config.yaml
qk_norm: false
attn_scale: 0.125
parallel_block: false
init_std_o: 0.00401
learning_rate: 0.00237
beta1: 0.95
max_grad_norm: 1.0
schedule: "cos"
Each number is 500 + 25 x the weight over the matrix's rms, rounded and kept within 0 to 999. Layers, rows and columns count from 0. Numbers have three digits each.

# layer 11 attention output, 384x384, rms 0.135, rows 132-383, columns 48-95
521505519479492505509467488477493506461465510518472544532495535472495488520500469478522472509504494484472460517481497507496496513483495529506493
503494530481469514461479466499511474523487517489506461517496509504482478511506524501455531510533535466512507494512485492512474485503482487483511
513515470517520468455507557495515504522449495505495540479509512511464444501531504501541551528490496529498533503455503493495500496491484473518496
537541475537496512474492495485465472481480519503481529493518494445508495502521485450516464523512524530474510497515500473493504497503497520514517
498500508473493484502492532512510514473504516479485496479512518504478534503480497478531476491487494509480477489516463528497511509466497494516511
496470502492544464528473481518515467493493470499531534498504496544508479484499528528523488461507533490521511506505486507473533498486494500476503
479488496493488487502526500454492513455534521484519471503496500486468509524481510487446517508502482541527496511466497523478551494501486500484464
496516513488511473505509502508498516480538497510501516455500511512529513484503489505499487531464509500494479498489525491507484500505467485520522
481496495514458501533518516511488500469525477514504471526459477508519501512528502544481574508508520471503478519495493503499509503528495532497506
524495523508505528477509483476489522472508523495472478551518513477523519504485516451484469517525518513493515488491496481515551518493493499497519
504496493488520512532503507497485461519483503501499457514475503535472529502470568518444484482518473509513540509498496484488506504493503507432475
507502513493513522467524522505477510533482531517493467529507489491492508472469508519474447515470491528505489498480487484476507527498489515467527
485527459485514493505493489531519535528505469486525513475520483490485492517541489458494497485529491492466477498489515494466490525541473514482511
486502505477459520500455486481539471483505481514511531490506523550456576510540520520514491511483496537500480479533521465508508516500497462486485
488530495498519487520509491538566487524533517503522500459482487475499518496481507525473481473495519530463502503485499543513515527464474519526491
520513492512481494492477484507527500502495535504534505484496513534456507525505477515509477505523460534498533523495455494496538496469477540441457
539501479499497504485514500536466490504498486485467458483519491492492511503512504515523501497500493522511531496509528517479503498495465505517470
489462534493525525497517499518487507518469517515519507522508446539518492522530519533517492488495542533512468474500502530489479500499487504514512
474506503467463479464492472515488490520500495457532466544519515494503522516507488505485491497520499526497522513516551473481491516504524513457495
501511466544487468487510502476510486515520494497471511493504516494521479500467486488517507508470502535491527490491540526522503501440525498509499
507475486502495531487486497483490488502507516517523496486490485490489475504507518484518507480475532503503474498501483506508473517503505511483495
485479482505509497500461489518492543489509504465481492521493477502515506518468492484515520480529477531573475502527552495443489505506494469532483
469506510489474434493492501502494538491508477545518500530465508477513495475488488541437528501533503479497506488469466483519507479476512554493551
514509491500504511526494496522514531516501490477495539513494504477487495512460500494522509511485490536492514494528479505506512495530539476518510
487524474507499477484486527462508514512505485478502496519511500515501509508441505495500505519517478531470494520510523503482497519497544488515521
466512504473497528504500504499508515499507486520487469515484519517482504461491480481475493511491467481493510498505488511497501528530467468478491
496507508510508465535452507495493485491511554507487469508502506526495507515497472561511526466515533511577475519489546475511483496471517519526482
493521496492477520498490507483514505496523486527485497484499514517529494479505427503533475507511513496501500502526502492525505500515507477511485
520469454485532551466502504491515510517465485467452497485478512499516466481483484475512469527489474516444580476493502518497497468542472495492488
497494502498490490523491506472536500503523519518503511475526493496517486516528463493507495525490488494526491487503501461502489506521518475517509
511514528490512483538513501495511471489533502504533462479514487527517512495497522520495510525467480502508501499516492489509522508479510522513469
492497530478503499468523495513492525526494520511491515481490522487463481507522505466500518483510514515522472498495497462533524464462499522483510
470518496520491470519487496505497529486520497491508510500484508491491488525480494498538534495478501500501487493501484468467474491493508524515494
523512490519515549524481497504531486514467530509479536523478457510490513497511515505534504521467521511497477536498536551489511512508476476519513
477486534493519488495504486528487476484476505492457514526479467487529498480528462505511515513475528443501530526477510478496516526501483493507485
496475531545490521514512534497455481509523474498556499527477470494515482471484525503480540494503510480498500545464498495552495482503536522497512
503512513497493478493464500516508496526510537461512505523487508506499503477497493517515515498488499509470518513486528506507535515500500519530497
497490462475510521489517470494540515482511488488471490525520534468482495501456510492490483474495517490499492468534519469510515494497501507490472
499491514509510486533508499503536459519503524514537552491493532472544504440547473477487527528474501461489514476513492520515491454496518470539536
511531481523520495488499505516501521525504512493497493491459485544492538485526480532480490530505503502501509479487525478500524526524530531472511
469507529502486469465493472502454515489470489487488464535513484469484489533524491508498514539534505480476493508503477484503483532514467539454482
520481495514532530496513491489507491510477507509479526508502522509462552510574475445516449535512524492441486506480499521455527499481497515430497
496521503491475497492471516502492503485483442517493488511510532527462546519483506510506493514476516485483504514496490499513503534504491526513485
492502482477508515506477494518523496517491511513552502511485491494490511486464484473450491527502535481469506509490539484544481505545508477486475
531523493503506507493466515467506501517489522501487494505515448467528488533518549491503497510511487514502502471538489483488468532512509524477459
462491510502520510515461508475481495518504488528487519500460451496486519489533516509468520536507522462497492503512520483503461474556502505536500
500493466501523514499495495475498519485489474507481516483499531481489503508497513500514501455555510514512517483532504487511508505543499522463483
500490517513505488478480506490475521525532498513443486515473508494507550524488511494489502482476510536480482483480495465491519531525491498492522
511518475512507470503487538489521507487494496486528516484491471439502535486515535543497507489453485518515539491499486434546469555488501504518482
490514486544489460494486496490517545509517470493464459459523475509483526503514509526492506472526490490504501518528511520482511530528520486515489
458497480467514518497489479506500507525507510503506505499505501508494464479503497496461495531558483491454516502473507500494519505530493503529490
538490512511509503512512505461534493511504517511478441448459471547514504531545515491479506479493493486501489520489500496497494523503489479480468
520508442535500522522492500462501497504532517485491477501481533524514524472490500472480469520500488501537497497508515529522455543479542460472492
522486524474549494544479494518492489494509470506531491527515483494502487491473503496511510466484490480537531491523518515467506514482463514439465
495512486473497480504491508488522499473502479469484489463479534485459530474496495528492531492506504494550480484488490496482473489491492498505510
513510516505512487534521529492495509458488489480479475560508483513466536501515517486472496493528498546508498481504482478495471527463491539512487
495498525498508490524487492485492523532488526516484491519514503467497478493505536528517477485496497483507456528494496494531485492504495521474499
541505511458515512558474476467505518453536491522459492485472474530484509492494496523481483490505492506534474483480491515475485462477490503502495
557497490483513511506482506485542504538497514493508518506509501495497520508523546472455535484530474520477518463497503481462500531499541497469533
497486508521470531489508496495479458514472508516469476517466465493526481504484529489513490539481484503494511522493474493549496501486500492501449
491522497512474459469479483513500494516513531504477460531461494458534558529533539514482528486485493534501514471491486504462471484512538508492538
500504475510479501500515510517470484484481485483508499492519505481492457512468502478524486525522508523529494470483471486514515475533467512457503
519511522494504476503498509542484504525459499490477486469504520484469493528507499499484505499536510506493546501490504467441479503492507504473516
496546510499499463485507483486523489490497535488473534496533529481493446509492502458500491518526483496481513474487514518483518513496498494541513
531509494482517521523489521506499515491513490495486503481533508487510487452499496528468478478509478487540517510523520468505536516482488481463519
493500533472467516522509486498492489502518485523521505534477506525534433490463518504501505522526521487513494496546491520534522491470479534518494
459473478514512548545482483503498470501555482509553458546490474502523530482515537533423518458515516507515472505532488536507485521506527489476519
508504464501521542501547528518494465510493516524515534490516492476492527489499448480510489539493491486497525499472503511514503466483504484490481
495502522495549551498477496526516478482468523526501506529514492498495493520481505510465453528525501518487505472515499530487478492479520505518501
528511469503495458553512509504539479518475536518488546484497469453538520552462502493544476497491502511504489513522475530505524502486508483470511
484521468515505482466531487516496485503486481485493510477540531455488501514498529485495525473503518517508509509517487484523503487503515512504536
488486497504474479510564513497506532534494507487496472514486550488510481495468474530509494515522472524507511521518484511532515476480491505523516
530511480498507460509507509511494480496477470520501502522491552510469545510530464467513516534553503476477516533496512488477489533515499508476532
492511494492480458530500502479530517470506469496520504515515477468498512513485533469502485473494470498530475526487515475523530493477486473481494
480506507542510482506480524514504497510524463462526495506478478510502462472490453551493525520495522506533489501457525504503504494519492505516462
466506465517503509509500505510504501522493507514490523480486517483526497516533477474514505492477516471497485492511499514461495492532495485490482
508523487506538507497512478500513505530480551494544540464435523557491520499476529473468525506521549493522479472520486485483460531486528543519545
552504488507524509503502510488476502479482546502488474530500499469499484497485537519482486498519521512509529522520499476517496544473496470459451
495501499495503499497514516508479478533481519486522516514509478504510526504497500545463522535478517461488489501491490492574490492472520511529496
467494510487507480502522480525514509505493502515505505481499532501498460547508498473500508499548478484504497476500517500501495476533483489512543
501488536486483488514518512503488536466504470493493464449514526475490532518502477456517545466507497499472496520509516501550507491536496529547499
526475483473472495523516539538472486466512513522482515522530513509490532494501534457513500503502509457447468514531515550503523525502509500532474
494491472474513504479507501517509475481485486512539514518532496512475486504501485450503481488537524542487518492503514515495485500466495484504482
481489520534470510512511476488499494529507531507551533500473461489522488481466523474485491483492510483505472536469517516497532488513458481467525
498540508503472524556481499514534540475526468522501512547516510528510485479487521510489498512512491515518491512517493518504504514491457510487501
503522510494502506512511496501488465520505453511500561504514501481511498488513517482499498501494486508459564490501505533478491520499482519510464
512527511479489534495536479531508501528491488510487461521542522469513533491531519503475515480494514508510473488518506476562496539526504515501507
484524510518495479526480523521542513503511537488477497470503483478496545506491514493495509499456496486510468542502506519493507490510522518495457
494488425518508490525522518544505489468473501460562483566500476505446536505528524496460522472520495529511472501501507495499489541485537500501534
460483516517496486512505486510527479480535474516515528545475461519521544516485499487488498494521517473495455470537500535496523455444503469487491
477535532496523502495492487508531496507514517504486483485505554507498514503494480535499448485479457561527521509478502480529503469443471493499496
479530530495497471505517517487528518486529510490490528489467516546479517491485544517460499504490471481526498536464528503526480481481482495506525
463522508481513503496494507494545524505510497489466498461472490512472516529475550483510516474507491515490503475508489545473497484501502536506475
479506522474509492480496476512498479491518480484503510490540529523478496527503501515527505494515477528524497466505493517498522509474462486494494
515472527507479493508491473481500462475509509489507476485476482550508522529522500505496511502481525479488458501488510504515460511481509472502492
527498480518529490478499501506502494523465483471486517475516502490498471530515503450517514517512492497517523516496506525432533511550485502464465
495490460496475507486517460531472490480480517516449546565507531520508475492521458500526517501494534486527463483525506515488507490521512498560546
475484492536481472494512479514495478505538500460519489510528463510504495512493538495532516479505463502507500517492476494494488495486478517513484
492503479547528497506521486512499491498514501477553479480479462484486485485513499486494489522496529497529501527486482494485503484519492504493507
514497479474449549523515480512516486493509523474512449499506496514485505486473539527488511479499476536495494487556496485525457516483531467518541
542502472489456487499476473515519507484510502516484496519511511528486515542495489481501502457518464495499518533524503528473500511482492532498513
515507464524510494477486513487494488481511485519481499509505476536507543498484484525520527489476514461534499484507483505496503491493498493546516
530508473498479514506513502476508472486512534505510500465483476484532502478504528510506519530492517481517465474524498492518470502513498509513489
498478488513498509502490537470484455530478487508522457469477431485523521536510518475463487482492519505465488506501481527537479510505545513542509
528509508523526536534532490487540495501499538515473487498514567506500537471481520463462534479548480554530542457494498554439472509511479471534506
484522494534521501456529509504490496503479501473508509502508515508508459510479471479462539533516498509464492483514518497539499486486573528497524
511559523470524488503515482508496472520461480495536509515523464496498434488524478533529516479472487526516497508497503532485526458498487496481496
479496502513497467491497524521478528507489497429517503450531484480531487477489503527472533482448502466470490485471512497538510516508489500508495
491477500504512492506481483498485488491523504529488484528463501470528548469477494491505498513470494504528484495491461510514500520491535439492516
461518477539512465483492483520498529493498514486503519509494525502491485475448508458489483493502516511474454513516521527551492536498515526522522
511479506519479509496474501485482463527490513496471510448485488538504495505526478502508500506526505488515497485484488478502477485515516503491512
534507496496523561512510527484476495508462480521514530504493455528509478487516513483480489499509478486497536503491522522450483493457486501445480
523511505475502479517454471477501470484510491481478539542483543499492495502498469478541471512519494512496520496506520499502535464522531485489497
494476534506500503494486490464457459501517513513556517531467498538488539527508488495499480519528526491499505538502511483472467488497490501478521
516502489505499512521522539540534538499506534484500506519533500486523482520499472492533465534496528482498516455479517510506528523550485476523480
521495496488518491508518483481479520475549513490489496528527511490489448485477525497454512508509491535494512500488487489529483508490500512494483
495483492516516483501477486490494469534488497495489516513493506497501490507523484489506483478513545513515500482525511471497499483468477504497481
522483503517524504506535492490478526520472532522505500490499470504488511519556501525492531480513499521539517488482490467541482514468493520454491
503517503493506488491498513513506488523515526496514504468527512513481440489513498464485518472525535531525478490514524501498510488474532510519481
495542456514511498477481492472486473561481495508451512502511509527487493504510477508493510510494533498469506509469536497485504513533506526499488
472509486509466570542523502482513506482520474493505472477515519498521491495497514496480470501533478495484487511495494518530498496491482493471541
490496527482488467522518529488474497509502459513460469520526540511497477513499528523518484517471490517522510511475470524502526492502499475528493
480499460493493546515500478475551508523535478499490516508505529544518478449467456512490524489516520487499506487499540515510524510514498495499539
516487508507493512532469520532500474502504517514537445508478529547498525480471528501480493509501550451548434516517470521531505548505477512475509
485504508508529521514493515495507522500475506543504489497512454475499454479491498520509512543486508515484481490462513510476495478465504508518469
506549482534507506522465522498484490491507480465507488471496487530467508487494549510462481480521509520494510490478524489482453527481500521485473
485523524465486485495487510526513512498532528488540493512521494463522512530519487534508474479494466501468509540474526494451534514504468526475519
530497470482460488529483482487530503493508518509439465452478485491530509493517520556480479492494510486526512485481493519510502561513492502525529
534509483521500529507462501489472516517492507531508495508506495493502493504490509486504474488533482518490496536517491518521510500509481486523494
505498500486500462494482519519470509481508455510464496444528531518510499509503483500512506505487544493535506488509504498480457511498519503551505
485481507513480519502494504498466500488510511442551534499476515519495466505480506492509507525515473482473513548481501514559519496500502495469505
508513450505522509499521510506495523495470503508483511495458467462502525459515497470517506499483532462502511505519528525475543517497526490514497
495485523482534463500503503533486506503501488514500471534501507484489494511514493500492507492505533470507510491490481475492495521502483525524528
512523496482511510509514513501502459511464510487517545536503480489502577523511492476518503471524515489519468491493508508514524524515538512485484
508485525494481496483479490472524532545498511496508551506480482497514468545507506461562511508499510515492487500493496456505485514494506515492505
519505497535505491528477539471489530470491495449488498456537477537503541503508517525501504523500457493508508497483497465493470499546473528519480
515494494535485546504464499481525500525501516531536507523497488482497472515498510492494496527487532498497460511493474519525507482511537469450511
472521534488520522493503496488454514484489462518522541511514441519524472508465505510462520523488502506507509467517550473483497478470462485525489
500523504524519542499516512476475491526472508535483516501507501479511491542487456497506462521480511540425466499498457492483467531520487517486493
477518461496480472460491531515530504482506507495517537487444467494487535509465472488489517499495550497528497484483506502516516479473570493486500
494526534502495474511492483479482496495500478512488547432530495516451495489464477495546501516535540464525500501528522502527470533521498539474458
499522470490489474469476515492493484474484552471469509460502513529467487489473500508479476500483457512511518502494497522499489471491507472537473
514501509512482532511519477491525514488466546490495511486479510477506516513492516502503473514503538479480514535490481521521538509490480504482498
504487463489489472492487532490502499495462516545517497508475490424488528568536495477492516464516507493522507515498517486468509488502505530517509
492521517457478499504490494536476507477461482477477489490552506521489504512494449463502491486537549498534497475515513505510515518533472478459520
538483508512475483493472485502537484531517517536500500488493438514511540514496450512554557499475540526502460504485479463529493480492482511530509
451475477492511491473517497508523475509489488486486531508503539516500483516534481456491524526530531480491546513495530493514528472487516506528506
542504520483523555541502496484489481492501507523498461514460474497509515515511506540506485504497508467520491468512489513475517477513508483505499
507491499478472560518491504521532481515515510535502480502486487512472515503514502514464490502484483525505497498518533483495505523518498483495489
499489507496489477473474494496468471518517508501519515480510493550509546486482520498510532496506518495488502514544461509526482518510487507489563
491472521509521483487469484497502474499477472520489504514474497483499483467514471521500477543506501503483527543486509450491479502472495502501497
506504497485476506492471542499462541505499490502489511498544523519477431498481476491545531530448512484467483525536505510493495477504498503520477
522515554505500502516503518487519486472517502508512493476485514504470494513505478461524492503503509482484515490522505478481530498491527458485498
517531488471470547497492488515519518480472487515473514526521484520496503500473441495525483471492479454481435504514517483498537519506491511514494
461481504504467483469497513511499544510480463529476502486527490519482495485480494500537535491469497508504449486518493493522518526558481488532480
513538507499512522495496474470500489450514499533518500500515487528493470484503524487478514517503496502467484499482496501522523502489500489519511
486450468533520514477485506480502483475488499474514535490505473486478471517505477492530498528531539484507495484495494507486487487466519509485508
495476472533499473475487491496504507505510523449523548522493497478476517494527479471526470527509492511497539523505540497468525494487502500533486
477518496535491537506441515461536528517540520505524524503518515525483525485479532533524516497499487493527522527504522521499456474477513486506513
536476476503511466493507484533497470497465520442547530493533497494529503497516501474475505491501494473479497487478479475480494503455506493488489
491487481532486525520533468467555438519561507505490498462478487504504467460505497523466502496524459521488508516492503510544492487521499504531475
464490513488511496487520459506482502495523488473550496526481464490556520473479476506467508472534465492524505467493465507496494488490462525514530
454482513527518500481488482497503497462503484490496490480487488502505474481502510546498513514500469515515456487505474495494499485535460504500483
531484515487517461517514508478494513489493504477513500491456512487522509516523525486492501494496481508463538530533494495465493512527509471526500
500529500507483497514483512500502512495495510504524463527461498529537514531511516485480473502503479487519463481525527534454481539483504503524539
476509513474494496476486480507545504515501505517518531472462535498479474488447477459506502524528517487498501480511498501543491481465492513520471
460507505497483429446542500552495518505472493496474481523502517492498533539527447519526505485487547503483496478488498466477527517509502522500492
439505497521508458449537501517512516529483505479520500533486493483510511525464460490480504528503479485463493512478475530488494472477511489508503
533522509451511534498494513495471470466494481501499498489513491538497519526510454492537466487527495503491479501516493482506511499520514481462480
522501515522513495484530472501510459476497495505492510479491513498508480474527523485461521506464507503489496508468455489483475460503511481497516
462506472508515523518513498516490502478470474496506483533503479554487497498495502511464496533501492474526493519466522467528479547450480517518484
514524513495507477508517480517513511525480497502513509470498502526472495465516486495515497511434519474496478480491492497522460482527481504510512
512490534448483482526502528502457517477506503510489462507481507470519526527508517540511506516505477495502482502499483505495524524524491533486487
503498502470513491494469492502462519528501480463476492510477504529511491494508529514482524504501475485521526498495485482514475497511483484506484
501507532478480511490472502457496534497510504488463491518495532489490517481494540533460505519501460502477541526486473463490480533483521507513515
493493574483513509538483486518472515481486483477493505533515520490518458482458493498501477478540464479515512487495495505494477455473477497510479
485480514500498460467526487525517490498486510487541493538520531505483539486525480485485573500552502452558454493511506492534492489481496539512546
498507544460469550526506497495504474505489525530513470521509487498521517547503490482514491489538491493482502510504461546506510528520527530472521
500526521480463506501496495546510523487475495507498435524503533479524495503487501521493512507510464484498471509477479512486482551528479523490467
477516501521497467485505525513465524495505485501496492514516505519498477459490536487490500539441484483465463523504482450525486481532470535467479
495502451506515501477517495523479494516504501486494486478491483511487500526492460491473479492504537514506545509515507508486516495482512496487527
476469526494522488514517505507522455479499477506527495481491531505515496496503473474485498505524502520477464534478541535537528475490501507535515
506514499478493517473509512466493517527515508487520488510525499483471503454532545525517498525482474502499502469515503455493506485513495492523497
531476495510500459510515457517535480504496535534513478508527547521491511490489489464479482520496529500525516507483516521519488494453447455499493
503495479519496507500518485507512545497492524504491530510519534520464498530494463464551508514479526502515493472504485492511507490502501506515477
498471476477473547512497497510483492516487519506540483541460493461535486525515520509461504509524517483480544503504468534499490515524513498467497
490468498500519490485487517508483505509493480515501482475464461505486526519461509505444490500493523470501482462500515462478453521513503498480511
519515512516488468499512491493502476455468479512480546480515541483469534492495504457531482523511499493509473524484499493487517501506485508493505
488502516487492517494503521512509500518517520504503492517489506530485526477451478555501505468485454509485484498512525527520530489498550508528488
494538542491532512495489522493489519480500509504515484484478465481503495523491533544487516489469497504521511475470523509471456552492513517498494
511502502459527510550491500478481507495483509471519476505479449456544478517511501496499493507507533502472493482488498471504498484487469498510489
469518498512493513469482502519507494501519516500505522515495468434474503520467471523543489485500512527503507486469528517502488504527504520492465
495489445533495482496514515476493501480487526474509512508516539479514507517513514482527497510522485516519488542510462507498507498497515466500480
484491524474512506499504509483517471514519508509485495497488483551522564558536548470484521503472473504517475526488498521448477522491495463499491
493502529497497515509496488478483531500543483514492510547487516487504520494478463541521485470494495467499511477535508479526521497504474478501472
530488444489496509479463531475501502529500495508479509495499493468459454531508489497509514512486526534460534500484477467471485521496536479507482
468499509485489504487499458488524525525525474477519492537534525514496472470456511495506484501499508561483489494503512492516485503475464516513523
494505525486526434493479474494477501491517485489517496523489508520480472511539480501535464494518511483490497475471493495483546481526504519499512
485492519499512486481467489533514479483491516519492507498484439464528516530504583486449492502522525487532498487525556479492454497509476524499517
502528476480526508483491500502525507507530507513495525491503478507486520478498486477473486481500483490494472502529503469469539502489450488525491
515544513496530507519526515502471513519484469522493501497482501499495501484516518488489507453508502507528482503486506496471509498544500489465519
491513496513503498523490498499490481438498487522487522520524502531509514452439478507501487502491494506504478511554485493529501470499465484525519
486490492491504532515521483475507538495539528508515523466531506476519500512481495476495512513477502512476482502451489547490553502507487485494506
493519495491488492464472518497498509512500502493477507502510478509530494483486525497472504486520503520539523486493532486473484505473496450525442
521500447494524494496522516493510477484471460515481503461540561529495504509540461461529510506503487525513489464524516514445509519497502496492483
516487474488510505492502491512520504477527500461519485487491510516481509519495502496502498480488472483520509489491514507479476506510513477506527
523474504485497543496525500469512515460497534513482477465511504507491502468504534493493505507492490501520501479476457487543437503489494504495516
475523530488531468479512488503509524527489487502470514515513495471487486510444505478500523493478472528481483527500529519489506496506479513506490
537476520479503455499489492516484493487515524487497525502535492511490529521476483527471527485509504510504480469499496516513496488525533487493480
455505531498509447496523531499482538538505455486499508476510490488528511498497470489489508535556460459473440477506481479519500525524449530512504
500486530494518495474491492467496517500502535480487542514465504519493507511511506493530469511488459509518512489526481510501493490503517523508507
485526516508502510464492535481476475507455532521510527477493451485525491480506514516510496481477509457524495504487497492510491512467488515495495
500506469473536485522490494510487530497489513525462534511506470499533464465475488487514484477535529485494492483514488546449522507487462553490493
455482481538517473500508507545510502508486464530516540516454517481519494478506468512502502527473514488525517494509536498516470490505513511482510
477504486492467497508539498514541488503509506509546514517515472500539484495488490481534462491488513512501449504519484540513510493493458499551523
479492536491491472521481482528482523470512457503500490523468513532498561482484476542482466497511483484513507488536517483498519488497501535518513
511470497496504507512510502507546511481525486527475496500499498517480511477469522475470518484475509470502500492479492517572513515500477492490485
550524466483485507521528498485509512471499490534519495473503512489519511538519519525549509489458449540505500507506468514505529515510535479505494
474499481534489472519468519520516524500516505499508494467511514503473504514482534477509509465467478494509487512506500529481475458485525497454477
533569497469504473486508525506477518471496495502478484523535455514496519544544543496501526500492511542518477498434501460481495485503477501472510
480525485519497492491450511527512499506519517467422471460529478560480519484504488500512469538504506530494480499486520519513522553535506521519470
510510512461517506481503518520449521528490483488524521462505449462527481515539489496495506510493529473469512479511509513518484502517478523536495
473488550494499433510495493524478489525503502469515517509516518492507591519495470512476527464506539484543471474502531504481534504495487520506527
473494483489502527494508513500504472498545480504513451494474502501488490532508489502504512509524485470475501482504492510528480573508520486472473
502496533485523498534485508505479497467525508529499482511513506514495521432481512494471512494455476490516507466486514492470507499484474480493572
471494474501524509488529499493482497478515491527520493490509492506538500529530491480541508483515492481486459470484466529498488477526499515520513
490471503540494527500518465493485489495494525478511519523481499472534520488509494517488438510504519458553491484491489474527517545513495504455530
512507491505493506501510489467513507525487503482478503476464496502512535493517505523496509553486511522506485502460500506444509515536492457444477
482456483546469509510476508497501495505540501544479499431496443460483479463497495494490491485511508489487499524506483487528498482563533553541492
493447475507476503503508516529510498513541479483479462504491485507532517494537553515462528494457527500498504482494501494532464498504488482518484
480458551504480504498513505499469495497477464470533515549480511485481521503505439484561530507509512460497512494497493526514505497481520478517493
473514529504538500490459468522509498489512553445490525501509528477513490464480502505484502478526483538512514472506491515480484526525513503532522
499466498472490536469481497491516519510521504480487512501459499483518483468507493521478545504463497495500521474481530490487485498502527539499489
500489490481485520500525499498481488482475511504516480482539460546487492502495512479490512528503498498484497516495514535494477500499476500510513
519517482482488478469465477510483515499455476495519521500499471561495474454486551522552482503523491483535536502493498515485523523522486486502470
507501479474491487489489505483530504486525492483523484499495500505474510490475486488526506511486532496498469507479472486523474516522481522511527
516503493521505503498503531519475471504482489504514483474484472514532535500545508536483456519464525492471515490483495488482461557502466472511516
495498467495486512471509472497530527499485496500500532499483520472481491491528491532487471513514497521488558536516513488521529511472493470489531
499507487521496513469490518487495517498449492523506539523508517470501452512508539487517536520475533479485536524504496500482474507514475529484511
449508476517525453473548510478505477525507468506538505527457508517518484488491492489482529547486514508505452510536536494496531482497501518502533
510495496458488442498466502508508514548507492526508506476477517494531539522511536465476506499530506526539497471489469501487491513491479457501536
451505514520499517480478496487526500506532513516497500522497509531503540511486484503450456480534468496486507481487489507504495525520524485491490
497546518524507482488495505485472517516515511529485468474517519526497485472499462515524495493492502544479508504472513523468512477493468507534507
470527499529516495519516476499519485473541487487515486486480496524470533510497509512431517506518479565508496476469508493504459537499477506545514
506486459508483488489526498535507477539497509466490507478509462516526527486522520500477499503494464475535497440528521489480515517478524481511509
476468507514516499522478495520536498536495495478533536490495489508517531506482491490523484518507445478501510504525527540512510479508468505529470
513499479486493516453502502519486525495459510512479523465472475483528519499519497470503483528493556481515458494462498462482472507526510510453521
489510488483493464487516488501531496476510502474493518489481520493515520457439493481447501531506467494524496505501508481504513502512451465506515
495491523501500499500544481485524466500474522488489525490510515493510469475516515433510479519484514520511516488509477525486549496465519432508463
509479483500509547520474493476528484486546486504526501548504536516494504507499567497488505506515473541481521480469505501526509487436468473487482
495486505495512447493511521505514525527494533493480507462510535507483481472482488518503547511485477499491533478457491488544471494485495511538512
476510497474473478490485496467505517504507517484501530500483525510491522506499516536493536483534480485486534524510483510485475508452518530494559